config.yaml
vocab_size: 8192
norm: "rmsnorm"
bias: "qkv"
init: "normal"
train_tokens: 431500000
steps: 13169
Each number is 200 + 30 x the weight over its row's rms, rounded and kept within 0 to 999. Layers, rows and columns count from 0. The size before them is the row's rms in percent of the matrix's.

# up: layer 6 MLP up, 448x160, rms 0.0943, rows 230-258, columns 80-159
# down: layer 6 MLP down (transposed), 448x160, rms 0.0942, rows 230-257, columns 80-159
# gate: layer 6 MLP gate, 448x160, rms 0.0975, rows 231-258, columns 80-159
up230,095,210,214,229,147,182,175,170,189,241,187,209,166,226,256,232,140,257,192,220,210,191,154,120,167,246,188,194,201,189,214,207,216,202,184,207,201,228,166,247,215,205,188,166,213,196,128,220,183,228,208,235,207,164,198,153,109,191,191,178,184,212,211,221,203,164,204,200,253,139,166,160,201,201,185,237,207,220,190,146,219
down230,096,168,190,158,259,227,255,209,187,215,200,207,216,175,176,204,278,205,208,209,188,245,196,244,237,165,173,205,214,176,217,190,151,227,220,128,194,222,240,203,314,226,176,198,267,207,206,200,198,160,215,205,220,169,174,215,162,202,163,245,200,176,187,168,215,215,221,147,212,234,213,183,175,181,178,163,232,164,174,206,139
gate231,103,170,186,288,234,229,205,203,247,170,212,209,199,193,200,248,208,213,161,187,138,161,166,209,208,169,193,219,159,226,187,205,195,206,135,206,233,212,186,171,232,171,204,237,207,228,154,178,206,248,233,232,128,202,201,188,216,215,174,201,201,263,196,205,183,213,186,234,153,218,226,152,221,174,184,253,172,182,201,215,224
up231,100,243,170,186,192,180,191,189,200,211,205,160,183,216,157,228,231,215,253,225,227,205,181,205,217,218,187,165,201,196,159,164,190,190,249,168,206,210,229,197,184,216,214,167,227,225,218,200,122,228,218,250,166,146,233,237,223,230,203,209,223,178,148,213,178,196,211,180,147,244,216,196,227,176,206,211,218,203,199,182,181
down231,099,106,235,264,223,236,180,228,170,213,189,219,193,181,158,175,201,213,176,202,190,182,149,234,230,178,199,209,176,205,148,214,255,182,202,252,171,152,196,232,189,190,169,136,160,163,262,165,230,178,170,202,206,220,224,209,186,197,148,208,184,172,234,228,163,198,198,224,270,164,168,181,194,212,195,213,172,177,200,200,225
gate232,101,206,175,161,253,206,193,199,215,176,190,146,163,212,208,206,207,205,266,181,215,191,170,176,231,228,183,168,157,214,197,241,212,208,202,217,202,128,183,243,233,183,224,215,161,193,172,237,214,217,244,223,211,171,167,199,211,214,180,202,256,141,215,172,177,267,191,191,204,223,159,166,243,171,252,212,205,270,205,176,194
up232,102,187,169,174,205,208,177,225,228,236,220,205,179,207,149,183,155,210,180,182,207,133,170,222,223,179,175,243,191,181,191,239,163,208,235,214,186,206,187,158,213,265,211,163,197,192,227,179,184,257,234,227,187,179,210,205,147,224,219,188,164,158,190,181,259,140,228,184,285,165,226,219,170,224,226,193,180,193,246,233,180
down232,101,167,171,165,211,208,181,176,195,205,192,156,190,249,200,222,151,227,215,150,153,242,149,204,213,188,212,204,177,172,178,190,196,199,238,235,232,208,214,199,203,187,178,178,214,226,140,229,174,260,199,248,173,211,167,149,197,193,240,172,220,149,199,233,237,218,214,177,174,186,240,235,226,183,214,219,174,207,196,201,135
gate233,108,213,232,195,182,227,184,238,220,223,215,153,186,206,257,220,210,185,188,182,226,246,182,180,177,236,180,236,184,221,231,217,232,234,180,171,177,205,222,242,205,221,236,247,183,224,226,178,159,167,143,126,168,176,239,198,165,232,131,229,176,200,158,140,179,222,168,153,197,222,238,178,158,225,250,182,148,204,154,139,187
up233,106,185,174,169,171,179,193,195,205,196,268,208,105,192,222,175,204,221,234,241,211,201,192,205,230,229,195,180,300,239,162,219,191,194,135,186,188,179,263,228,205,176,222,166,170,214,168,185,253,196,196,193,174,175,209,184,171,175,217,225,196,203,174,187,186,234,206,179,217,186,157,179,200,210,255,242,187,198,197,246,217
down233,107,200,180,214,203,202,139,202,222,168,187,160,161,140,205,203,228,200,197,171,225,196,230,239,170,239,203,200,137,194,221,202,210,209,149,192,156,206,198,201,231,182,200,239,235,184,235,159,207,263,197,181,228,192,205,194,222,193,85,203,194,247,202,202,218,219,228,208,178,196,216,214,168,189,219,217,135,202,189,167,220
gate234,102,230,195,169,190,165,187,214,159,219,192,200,161,205,243,212,152,180,154,158,239,157,134,256,177,193,195,224,232,189,162,251,178,206,185,166,197,203,230,209,251,204,224,233,185,182,247,211,216,210,219,192,207,263,190,150,256,175,136,207,185,217,258,222,226,173,177,201,232,197,182,232,221,247,247,171,213,142,276,178,185
up234,098,186,170,183,130,212,235,181,189,182,276,195,213,181,216,156,218,185,236,182,155,206,172,224,166,170,224,193,176,113,211,207,239,215,180,258,175,175,237,179,191,216,161,187,210,206,217,205,155,213,194,233,220,201,217,172,174,212,189,240,138,213,270,198,146,139,174,210,179,183,229,167,200,239,171,217,208,195,186,162,193
down234,100,238,206,147,241,179,188,201,163,221,208,147,223,182,205,196,206,224,215,175,192,166,162,195,230,208,115,209,175,194,201,213,265,210,181,171,196,183,208,231,116,175,223,210,213,159,207,184,219,237,179,203,205,146,208,195,286,222,209,219,152,142,214,191,249,206,172,225,221,148,203,195,182,181,179,161,157,195,205,179,245
gate235,098,116,232,209,234,184,160,264,129,197,207,179,191,199,203,177,207,214,182,188,155,202,186,196,129,132,218,133,195,164,221,186,220,168,229,221,240,142,118,209,195,243,197,236,148,217,192,156,177,189,232,246,236,245,239,197,207,236,219,169,168,143,176,226,219,215,188,209,184,201,206,195,197,228,197,212,211,187,185,205,170
up235,095,152,175,241,236,243,193,221,179,139,241,173,159,177,185,180,169,202,148,209,206,155,215,196,222,157,219,132,204,234,216,184,244,206,157,164,151,171,199,187,179,226,146,156,226,190,184,250,191,232,174,164,235,193,208,179,251,214,234,173,240,223,198,194,203,226,173,175,240,251,179,202,185,224,172,210,203,244,183,192,164
down235,096,243,181,121,196,197,225,204,243,152,247,168,232,193,236,249,209,214,201,265,217,227,223,185,226,203,171,257,192,205,224,243,142,243,208,178,200,201,203,221,119,138,209,213,200,214,187,164,167,250,161,231,199,173,158,244,162,235,201,250,201,216,207,223,238,188,238,202,194,175,225,220,229,188,209,154,124,190,187,202,189
gate236,097,207,202,130,195,167,193,184,211,239,229,196,186,264,250,208,186,136,250,184,223,240,220,185,240,209,163,171,254,228,218,186,201,201,240,158,198,235,197,187,236,212,204,179,162,178,214,170,227,226,166,151,169,189,184,201,203,186,209,215,150,212,192,215,252,173,175,255,218,254,184,174,174,221,179,228,186,190,186,213,237
up236,099,264,218,179,191,257,174,175,178,193,229,211,217,198,255,238,174,149,223,224,218,161,210,177,192,190,207,209,204,186,213,222,150,258,247,223,190,202,169,199,185,174,168,176,172,219,195,195,170,227,203,205,162,244,225,230,155,232,219,165,184,180,177,171,138,211,154,245,170,226,243,221,142,217,213,174,139,194,220,204,194
down236,097,189,215,222,222,203,248,185,223,197,211,266,165,201,202,191,221,169,226,161,203,208,243,225,230,215,213,176,190,173,193,240,194,211,192,160,161,167,195,180,142,134,201,197,256,172,235,198,235,199,186,214,180,261,221,182,155,187,268,201,216,168,167,193,106,158,186,144,224,139,175,225,174,183,188,218,179,199,139,228,236
gate237,093,212,203,269,189,199,179,246,156,198,204,205,235,164,208,212,159,231,184,232,219,193,206,195,192,137,129,164,221,221,193,174,289,176,219,163,189,186,216,180,202,205,257,204,170,167,202,190,185,197,213,176,152,188,219,190,231,192,158,141,211,176,271,178,185,212,182,254,178,226,163,180,154,219,188,161,189,209,160,193,189
up237,095,196,173,214,184,259,238,195,219,261,192,187,230,201,228,159,226,144,278,224,187,219,171,226,200,181,180,170,205,153,155,260,188,168,182,203,226,208,203,203,206,150,220,170,216,179,229,208,258,137,265,135,185,162,192,194,192,190,218,217,178,185,151,194,169,184,196,199,232,195,189,216,184,222,239,248,195,184,256,222,231
down237,093,238,178,241,193,176,209,178,173,173,182,186,235,204,205,254,123,259,176,230,223,215,279,171,224,207,181,186,171,250,268,206,241,240,256,175,192,203,174,222,239,192,234,182,183,198,189,197,204,250,177,202,167,232,204,225,229,255,144,169,226,204,219,199,226,203,211,222,128,244,203,200,197,260,218,155,176,233,162,224,141
gate238,098,212,167,281,215,180,172,227,221,137,191,245,162,217,186,164,183,209,214,221,183,145,205,161,243,168,170,194,177,218,217,156,205,253,176,216,220,180,197,167,197,212,204,211,218,207,210,178,155,218,254,202,191,131,256,222,158,168,169,213,218,164,243,256,178,185,191,207,242,204,218,162,128,202,189,210,259,226,192,161,182
up238,096,146,150,229,210,209,256,187,160,220,168,236,160,210,189,182,200,196,203,206,178,256,201,250,221,157,244,235,152,214,131,213,162,240,172,199,185,177,244,228,236,182,188,245,216,192,213,161,225,172,210,213,147,226,216,162,213,160,210,204,159,193,128,186,240,168,207,201,191,188,169,212,189,245,180,177,159,187,203,230,136
down238,094,154,218,172,215,167,220,177,227,194,199,164,218,214,161,187,190,222,172,251,191,155,196,188,237,160,188,214,186,157,197,154,239,203,217,236,219,231,161,191,208,207,203,205,167,190,165,158,199,250,236,182,234,199,180,177,205,203,257,179,173,223,211,220,204,235,168,236,205,161,244,238,207,180,206,136,181,225,185,213,258
gate239,098,162,193,271,220,244,202,125,199,142,171,237,252,205,207,221,241,198,161,255,142,173,215,253,150,188,171,210,167,182,160,178,198,183,214,238,229,209,230,222,220,240,151,184,131,178,225,195,191,225,185,222,113,193,200,227,229,182,154,248,204,191,220,175,155,174,221,193,232,189,205,144,226,180,155,243,183,196,228,230,199
up239,097,179,218,237,205,201,270,172,202,258,171,254,164,185,209,212,162,264,224,227,196,197,191,231,204,181,204,172,212,203,196,223,197,158,185,150,201,240,212,207,235,237,147,141,189,161,184,186,166,244,132,226,226,220,177,189,228,146,148,181,160,194,216,217,216,152,194,158,240,217,233,226,137,140,209,159,164,217,229,244,191
down239,097,172,238,218,184,205,216,152,241,191,231,219,236,186,185,179,230,176,191,253,209,187,245,222,179,250,184,246,172,207,209,175,217,196,265,249,215,190,250,222,135,187,160,247,177,191,228,187,208,192,203,182,154,190,171,162,155,200,213,192,225,208,223,187,158,171,251,196,204,220,205,248,215,137,220,223,219,180,171,202,205
gate240,096,218,191,213,230,190,255,242,180,212,216,199,188,202,178,204,204,227,229,255,184,262,183,215,221,197,213,139,191,258,223,174,237,226,222,214,216,208,215,200,167,183,220,164,196,205,227,199,196,199,162,274,176,233,163,217,197,209,235,186,212,192,163,238,193,206,193,126,194,200,213,184,245,212,203,187,163,276,162,189,223
up240,095,211,178,168,207,231,246,177,230,188,173,199,165,210,190,213,196,197,200,210,207,194,237,210,208,195,191,205,213,196,229,178,162,212,154,224,204,179,167,159,214,186,164,136,245,121,171,213,208,275,191,167,236,171,193,200,215,202,244,192,261,150,213,194,185,172,236,221,189,182,246,210,253,244,197,230,201,221,165,200,193
down240,096,170,214,230,227,227,188,141,210,164,228,175,157,243,162,200,167,210,183,196,227,192,168,190,172,188,202,205,178,220,232,192,222,182,212,233,214,180,223,160,209,201,197,217,171,267,207,167,192,184,230,239,223,197,210,197,153,187,171,178,157,188,210,160,215,198,254,143,164,190,198,232,153,231,184,179,173,211,265,175,174
gate241,098,238,206,169,228,231,200,186,180,227,225,145,198,171,222,147,156,213,204,178,224,224,192,190,268,133,131,177,218,221,171,185,135,212,199,154,205,155,187,258,235,170,192,146,209,174,240,190,210,254,210,195,224,196,217,195,203,199,212,164,180,218,185,219,198,230,176,204,154,238,182,196,208,206,184,246,262,133,220,281,207
up241,101,151,143,189,245,180,162,188,137,228,236,197,157,186,193,211,218,240,169,230,230,211,194,174,202,197,205,254,225,182,173,223,184,225,238,200,171,217,236,236,217,222,173,185,210,228,178,224,213,212,220,195,199,245,202,244,166,192,205,177,183,174,150,207,227,206,228,230,216,190,193,203,202,188,189,190,201,138,164,182,218
down241,098,185,193,209,161,186,187,193,204,207,256,251,214,165,246,220,195,182,165,167,202,206,211,197,174,201,238,179,185,190,150,211,205,243,199,217,186,216,206,168,152,160,211,249,224,260,251,146,230,145,136,178,184,181,215,210,192,225,259,187,210,196,165,223,240,135,209,189,217,215,210,216,160,173,210,190,216,186,159,121,177
gate242,108,170,179,179,205,204,223,253,232,125,170,160,221,184,187,221,161,193,148,174,206,238,155,243,236,232,168,185,178,166,241,204,217,191,191,196,195,191,220,191,236,212,236,196,206,275,229,211,192,176,249,196,162,193,251,206,215,144,203,170,168,234,221,159,203,252,239,208,212,238,216,253,216,222,231,215,205,239,159,217,200
up242,102,208,211,190,192,245,143,179,192,209,243,181,169,166,237,161,218,182,163,227,214,213,182,235,107,227,194,237,183,280,247,189,238,166,171,210,221,173,236,244,195,179,173,162,195,243,218,207,243,181,147,209,197,203,225,233,204,226,199,199,172,190,153,174,168,182,164,251,186,239,165,195,137,211,214,218,198,144,236,203,201
down242,101,215,177,183,203,206,162,228,179,193,236,209,184,231,223,181,192,215,230,178,211,220,186,262,199,211,224,211,185,163,240,282,196,197,220,217,158,186,166,193,265,210,182,227,204,224,222,221,228,153,146,152,224,169,216,208,234,177,141,205,168,212,230,163,189,220,224,236,187,199,199,218,164,217,184,171,178,160,214,224,187
gate243,112,213,253,205,201,181,248,193,182,230,162,250,198,200,183,228,247,181,246,214,209,260,123,193,192,165,227,225,177,180,232,176,221,247,218,209,158,237,142,247,221,254,269,249,200,180,236,137,211,192,185,191,203,222,171,165,203,211,199,210,214,204,196,174,168,199,183,225,216,216,219,144,152,227,151,189,211,161,168,189,179
up243,113,178,178,236,215,191,225,174,220,190,238,233,203,188,184,189,240,261,152,138,202,226,184,178,190,207,241,215,164,196,207,212,179,228,186,172,234,227,206,190,182,257,179,236,192,173,223,252,196,210,220,164,198,196,241,158,185,153,213,168,221,234,259,189,227,156,232,237,166,180,176,155,175,181,162,239,135,184,170,227,162
down243,113,173,182,200,214,229,232,190,196,214,155,165,206,184,228,206,188,201,167,233,200,200,149,156,171,235,202,218,218,192,147,216,195,233,211,253,261,173,161,201,267,167,177,179,231,215,203,221,162,173,185,258,184,231,203,208,206,175,204,203,231,197,200,209,200,208,230,185,218,212,180,239,201,215,219,184,227,168,197,159,198
gate244,101,219,215,190,219,214,244,125,193,174,201,254,149,205,183,200,167,206,235,201,200,223,195,181,204,184,212,229,198,161,195,185,202,243,159,172,200,224,221,218,208,241,203,156,227,203,234,217,235,122,167,171,116,168,188,225,210,171,176,186,146,207,238,193,153,241,170,204,243,212,244,197,194,226,220,150,177,192,264,197,212
up244,105,182,298,206,226,185,191,214,183,211,227,176,189,215,193,237,224,189,195,173,166,229,227,181,196,178,189,193,184,219,203,148,170,224,214,186,220,175,188,180,215,214,198,280,175,188,231,202,212,217,210,242,172,162,211,208,153,202,216,240,153,185,168,214,194,192,188,135,181,254,173,184,185,208,183,243,188,207,191,211,168
down244,101,232,179,261,180,211,167,191,137,193,166,197,146,194,192,160,191,191,207,144,234,238,188,185,200,229,201,205,172,178,210,273,197,249,195,206,181,203,206,199,175,189,207,152,187,190,219,211,235,218,228,200,122,247,253,203,162,247,150,202,198,252,215,174,171,176,177,160,193,220,239,234,210,208,172,164,227,168,198,207,235
gate245,103,181,142,245,214,215,166,264,219,137,249,206,197,192,228,195,201,175,261,200,203,205,193,221,238,178,188,238,229,186,164,192,215,210,195,143,207,201,163,208,205,217,229,214,177,191,192,161,157,199,168,172,192,192,246,224,211,221,169,221,201,228,148,184,149,221,155,199,209,208,259,174,193,237,162,217,135,249,157,204,188
up245,105,226,186,188,239,221,149,200,223,208,185,204,230,185,215,228,214,183,183,203,184,221,148,189,141,249,170,206,192,253,185,212,218,199,227,234,265,222,210,88,194,146,206,169,188,176,182,241,201,219,187,224,167,237,188,184,181,182,190,216,193,146,204,220,190,224,236,219,176,239,214,186,184,191,186,197,204,159,185,170,261
down245,105,201,176,167,178,173,177,134,192,200,234,227,218,184,227,238,151,214,211,161,205,202,142,201,172,152,227,193,210,156,227,236,216,236,189,233,222,210,190,147,132,236,232,230,193,142,152,203,148,233,218,221,184,154,272,130,210,202,209,201,211,174,129,261,185,231,205,215,216,229,183,241,228,195,196,200,165,230,243,205,207
gate246,109,173,204,185,231,257,185,193,226,191,233,203,158,183,196,205,203,178,227,220,150,214,212,220,229,149,230,227,205,183,198,183,171,215,160,200,230,191,155,272,243,231,190,235,180,206,177,203,174,196,162,218,132,241,185,201,186,211,196,179,198,187,220,161,159,258,197,200,212,228,194,193,163,213,198,189,109,217,191,217,170
up246,103,210,185,175,233,276,168,241,187,195,156,142,195,165,216,208,210,175,137,217,196,268,196,190,172,185,204,245,236,174,170,168,173,248,180,262,229,195,221,210,210,214,154,243,165,215,246,225,204,192,211,184,233,199,194,217,170,189,214,185,248,197,198,143,183,237,214,180,185,200,140,189,184,229,205,214,150,168,163,188,228
down246,101,175,264,198,155,181,133,158,206,127,180,166,177,185,198,194,223,143,179,214,213,226,209,200,188,204,173,176,227,194,180,181,211,160,227,225,204,150,183,204,130,230,213,223,194,208,251,164,221,184,202,157,162,212,166,234,228,219,218,170,253,202,167,220,219,208,264,189,225,160,180,179,246,215,241,210,161,186,194,191,230
gate247,099,261,242,212,220,145,225,220,160,204,223,164,137,217,197,208,220,183,214,167,200,159,210,174,142,183,189,220,200,185,224,214,237,185,193,195,198,246,180,200,183,199,211,233,249,207,187,179,214,222,216,151,222,214,182,263,216,165,189,178,231,210,227,206,182,196,169,196,216,206,194,226,158,189,185,191,151,212,214,223,204
up247,097,143,207,268,215,195,198,162,216,182,188,252,207,184,179,193,234,213,175,206,227,231,166,216,249,229,209,226,182,276,172,172,244,192,201,200,174,205,213,265,220,252,168,200,229,219,223,184,205,167,210,216,176,193,123,207,200,220,210,238,189,194,243,202,211,163,166,251,192,130,175,198,223,198,214,193,255,166,222,223,206
down247,098,208,149,195,196,226,208,200,207,219,152,205,176,241,222,175,206,245,156,192,151,186,163,198,227,206,220,166,180,139,239,211,159,165,237,223,194,229,198,194,213,194,199,228,147,171,196,239,186,199,117,179,209,210,231,158,184,142,174,179,148,219,196,193,204,206,213,123,174,227,230,224,233,237,204,223,205,264,202,194,202
gate248,109,158,170,193,296,234,191,216,201,193,219,188,218,243,243,214,245,202,199,185,234,205,221,193,163,206,175,166,180,211,219,195,209,213,215,162,207,160,236,184,233,215,133,178,171,218,183,196,175,157,185,183,180,173,176,183,186,183,149,244,240,277,227,211,244,189,188,180,205,291,219,209,174,160,171,166,211,177,196,199,254
up248,099,206,206,185,184,188,199,223,202,231,150,193,210,191,189,179,215,170,208,171,184,246,200,224,164,206,225,177,254,171,149,218,221,198,189,205,253,129,160,216,240,220,175,169,153,191,198,233,145,216,194,200,211,177,176,252,247,157,221,186,213,197,178,179,190,115,255,210,189,202,160,187,232,234,180,202,222,170,198,195,170
down248,099,206,195,216,226,189,205,186,215,143,189,202,207,190,224,186,234,195,233,166,197,149,254,230,162,201,176,206,213,172,203,204,231,214,264,190,189,206,213,207,204,209,175,184,220,209,164,181,224,147,192,181,146,226,226,200,218,195,165,233,190,250,165,205,204,198,194,189,194,240,219,228,218,225,155,252,162,189,170,221,293
gate249,098,211,215,172,200,224,165,181,172,228,190,215,201,193,244,201,166,241,192,225,223,153,199,136,179,173,204,182,167,155,211,216,250,163,207,203,159,235,151,223,201,224,235,191,225,213,187,214,206,201,188,243,176,184,270,193,237,182,133,151,222,217,203,199,259,235,184,223,159,198,192,149,199,222,211,215,179,253,226,209,214
up249,099,273,219,200,194,227,185,214,194,223,172,241,247,159,199,200,196,178,195,209,200,170,163,169,245,206,225,193,185,211,126,225,232,218,182,200,186,182,255,137,194,216,232,218,171,219,180,185,214,173,202,182,175,192,192,214,247,199,190,200,232,205,157,177,202,171,230,193,199,200,193,131,217,214,260,195,170,188,212,221,228
down249,100,216,226,204,172,163,165,178,185,131,238,201,217,179,191,223,204,165,237,286,200,196,188,200,220,215,190,214,180,228,201,190,197,173,157,231,195,165,131,213,224,209,233,160,237,219,209,210,193,203,197,194,190,226,218,189,117,227,263,202,251,198,204,145,175,234,215,142,166,212,194,221,188,193,169,161,212,201,173,215,195
gate250,099,212,168,154,180,202,195,170,254,173,206,208,223,211,167,200,236,195,248,255,191,216,188,203,186,201,217,199,161,200,180,210,191,200,245,225,209,199,170,186,194,180,217,195,183,199,190,181,210,148,181,190,231,160,236,134,194,158,130,233,194,172,204,176,183,214,168,191,186,213,275,206,214,238,222,207,226,213,187,240,204
up250,096,172,234,151,208,137,221,207,207,217,155,221,191,185,177,217,192,169,241,195,188,149,210,223,212,219,195,208,257,213,215,211,186,183,237,243,187,183,192,160,189,175,188,225,136,218,189,201,190,142,220,190,161,190,122,167,189,209,211,145,158,172,189,279,185,211,215,203,204,135,200,252,194,233,250,254,203,185,171,218,208
down250,098,176,128,269,183,198,226,208,201,231,147,228,222,139,193,227,159,201,206,190,222,213,168,199,188,249,217,152,166,274,222,198,220,149,200,204,203,225,213,223,210,212,171,204,219,259,268,213,155,188,184,217,207,197,152,226,213,231,203,168,191,186,156,225,195,246,200,233,210,155,159,142,194,187,226,136,197,160,163,199,207
gate251,098,174,209,171,143,197,247,257,195,197,169,230,182,194,196,228,219,129,149,174,229,190,138,189,185,192,219,224,210,215,229,149,185,241,180,187,203,245,171,225,195,209,242,225,217,197,195,199,176,208,187,188,223,148,237,173,217,170,179,191,143,224,220,201,282,169,214,197,228,195,227,184,217,186,183,144,184,254,201,231,151
up251,098,177,161,220,170,165,206,197,205,221,188,208,193,189,165,240,207,197,202,202,189,222,193,253,222,196,118,195,221,163,170,180,163,233,184,173,248,195,264,182,208,262,228,165,208,190,224,210,162,179,248,237,152,211,171,211,211,173,190,231,182,205,193,215,181,229,188,255,202,154,184,188,216,158,201,237,154,268,192,258,201
down251,097,168,262,157,225,194,200,168,242,184,225,207,194,207,197,237,217,194,182,190,208,147,217,203,204,225,221,171,195,213,221,172,262,216,235,201,204,186,195,193,133,207,169,157,172,164,211,208,191,184,194,152,261,233,205,183,167,204,245,196,150,217,216,219,209,202,163,155,198,231,239,185,196,209,205,173,204,238,194,195,225
gate252,099,135,224,220,234,183,150,170,245,187,127,170,176,229,205,197,173,179,230,221,263,195,221,238,186,181,184,175,209,221,231,167,270,238,148,187,230,240,142,249,212,224,233,195,178,174,182,147,185,249,202,215,154,206,211,165,202,252,228,166,229,242,168,223,188,239,206,225,194,222,205,197,229,164,202,192,158,209,208,175,158
up252,103,214,237,138,219,202,234,147,207,231,202,192,170,218,302,218,214,193,240,196,199,240,207,164,192,217,186,134,199,273,146,180,209,166,232,197,206,193,208,204,228,231,172,181,148,209,188,208,202,190,177,239,225,184,190,222,163,259,176,238,237,208,171,215,198,189,159,226,252,193,177,182,226,191,179,178,247,237,200,243,165
down252,103,220,183,231,222,174,214,151,238,236,193,182,228,203,181,186,226,209,240,243,254,124,209,242,198,189,214,216,213,209,231,190,215,188,172,235,192,260,132,194,251,212,230,169,173,191,175,233,201,203,214,193,226,226,221,241,195,239,154,172,212,224,227,200,221,196,210,189,267,213,228,123,223,178,166,215,219,234,166,174,209
gate253,097,249,234,213,203,218,169,230,175,235,200,229,273,178,177,199,228,174,158,198,172,174,209,250,192,142,265,210,227,205,231,204,230,263,264,163,192,182,151,176,228,210,189,197,150,179,207,214,153,220,208,179,174,192,162,214,209,212,202,246,166,229,198,203,234,182,178,195,192,207,242,182,195,181,201,198,199,227,238,178,222
up253,098,166,253,217,187,141,253,220,208,234,214,225,161,211,167,237,164,191,223,182,208,202,172,255,215,260,189,163,181,206,196,277,134,163,226,203,154,188,198,159,180,209,187,241,254,198,211,217,230,195,181,236,229,183,156,229,149,174,168,209,132,177,185,202,213,185,205,174,205,222,205,261,207,219,247,198,209,184,189,201,192
down253,098,231,289,205,183,245,181,201,175,134,163,146,249,226,241,225,254,182,171,199,233,222,217,204,181,179,177,204,221,165,212,219,209,197,184,238,183,198,193,158,149,201,189,212,191,230,188,199,241,226,192,209,204,222,200,187,202,190,116,195,204,196,200,218,249,169,184,198,221,196,192,204,228,193,167,194,164,201,162,190,154
gate254,097,202,215,206,230,175,198,219,193,236,296,169,184,223,152,200,161,221,183,135,188,162,177,165,240,212,194,185,199,263,226,247,152,176,165,119,247,200,169,173,219,221,196,198,191,223,197,213,223,225,188,196,181,217,220,198,187,202,221,206,180,210,203,140,195,248,195,209,245,239,219,197,175,236,201,257,187,229,196,199,319
up254,096,199,209,230,218,215,202,220,184,239,229,238,152,136,228,208,207,136,241,180,157,192,188,174,229,156,178,159,194,185,155,246,211,219,227,171,231,189,230,235,196,214,218,224,183,220,192,180,239,200,193,191,152,146,233,189,196,237,208,137,201,198,170,190,213,164,187,210,226,192,214,184,187,159,200,178,223,241,178,204,196
down254,096,261,182,182,256,158,218,214,137,160,234,187,205,179,242,195,170,212,223,194,276,224,233,203,197,207,178,247,188,222,241,166,197,274,175,149,219,229,193,210,144,162,199,235,208,175,224,202,147,221,194,184,182,224,195,225,216,165,264,241,229,183,196,218,236,224,210,239,185,248,200,207,215,253,181,198,187,202,164,132,235
gate255,098,205,272,240,249,182,175,216,240,203,221,215,205,187,166,172,257,221,161,208,275,258,140,186,188,166,210,178,158,173,241,181,171,201,218,161,185,224,219,195,213,195,134,244,179,196,199,198,157,165,216,151,199,223,254,174,175,218,176,188,183,221,209,185,216,210,170,213,164,185,226,181,146,215,202,105,245,153,199,156,140
up255,100,240,187,235,193,159,178,159,184,190,260,192,187,271,196,205,179,187,249,199,168,207,216,264,221,271,150,194,232,216,196,227,150,169,164,253,210,184,230,199,202,173,193,208,221,207,152,233,223,141,209,209,182,184,236,210,212,208,155,190,240,218,157,188,200,209,174,229,191,201,187,173,199,195,229,148,219,186,167,209,152
down255,098,175,207,192,200,202,245,206,228,217,172,194,214,202,176,159,216,233,207,222,216,209,273,171,214,200,273,178,176,167,191,149,203,210,215,151,189,219,195,279,204,238,216,242,159,185,193,155,212,259,177,184,252,229,208,215,188,211,256,181,164,209,233,230,193,173,228,210,219,187,168,189,210,247,156,218,241,227,158,191,233
gate256,102,195,225,224,198,221,203,250,171,102,249,207,170,146,161,169,212,252,192,190,231,218,135,188,172,178,181,182,195,199,207,203,200,249,192,165,255,242,256,191,203,219,158,196,150,227,215,159,221,195,209,210,169,221,217,205,192,228,168,233,198,180,236,217,195,211,169,206,217,199,192,169,150,217,182,193,190,210,220,231,196
up256,103,220,154,225,178,129,231,191,217,181,214,227,190,163,152,224,171,172,189,183,136,201,197,228,222,217,166,173,207,199,215,154,214,211,248,168,214,208,172,183,283,230,272,217,192,224,240,205,207,145,152,190,221,208,233,183,222,173,193,180,187,206,206,217,188,266,216,199,207,197,194,182,249,172,207,205,193,205,248,213,216
down256,102,210,194,241,217,142,211,167,178,213,203,213,226,171,240,242,256,217,194,179,157,258,188,223,136,162,206,163,186,191,188,299,186,204,189,206,201,257,191,252,213,164,227,191,160,197,173,215,202,213,160,199,239,200,226,191,189,180,146,204,180,187,191,193,159,219,222,179,285,224,204,189,162,178,159,172,185,205,214,204,219
gate257,105,146,188,166,153,250,188,182,153,148,208,178,186,272,204,210,164,184,199,190,199,247,151,226,191,190,208,203,196,176,226,214,180,167,206,249,209,193,188,190,243,251,224,249,214,214,188,215,193,149,198,241,156,177,198,233,208,204,187,250,233,229,167,168,157,263,197,201,171,209,204,143,208,198,234,176,168,186,196,241,185
up257,097,174,153,215,157,170,191,135,217,196,161,212,191,155,148,192,153,176,224,192,171,203,140,190,192,189,263,183,156,129,212,181,160,234,216,159,240,210,217,216,200,201,192,206,188,203,173,204,230,217,210,209,244,192,217,182,148,170,200,254,223,226,207,252,173,192,120,200,205,253,180,234,249,154,189,213,187,205,222,142,207
down257,097,247,138,195,237,159,207,192,215,211,239,247,223,179,215,223,171,188,191,190,190,236,220,169,249,183,203,228,192,208,174,164,259,178,197,256,238,149,219,242,205,208,206,225,216,205,235,199,124,248,190,194,236,210,149,156,188,184,207,177,237,232,267,207,172,175,206,201,245,174,201,216,181,179,203,166,179,243,188,202,213
gate258,094,184,232,191,252,172,227,148,182,181,188,158,224,222,175,230,204,191,191,183,234,171,175,195,235,179,258,228,172,251,237,174,209,219,245,174,201,186,181,246,195,213,223,202,174,146,143,161,178,246,155,180,168,186,201,178,249,150,197,202,165,214,184,208,158,220,175,218,179,218,177,175,176,158,211,202,224,214,189,208,194
up258,101,229,217,187,171,145,235,165,185,183,179,195,222,207,157,202,169,177,230,218,195,220,231,267,193,201,173,220,179,222,242,212,91,174,216,175,247,203,202,207,214,185,174,206,215,206,219,243,268,246,176,200,219,258,180,242,200,238,199,200,182,249,217,197,182,249,244,248,182,166,227,164,185,182,155,216,211,180,178,195,210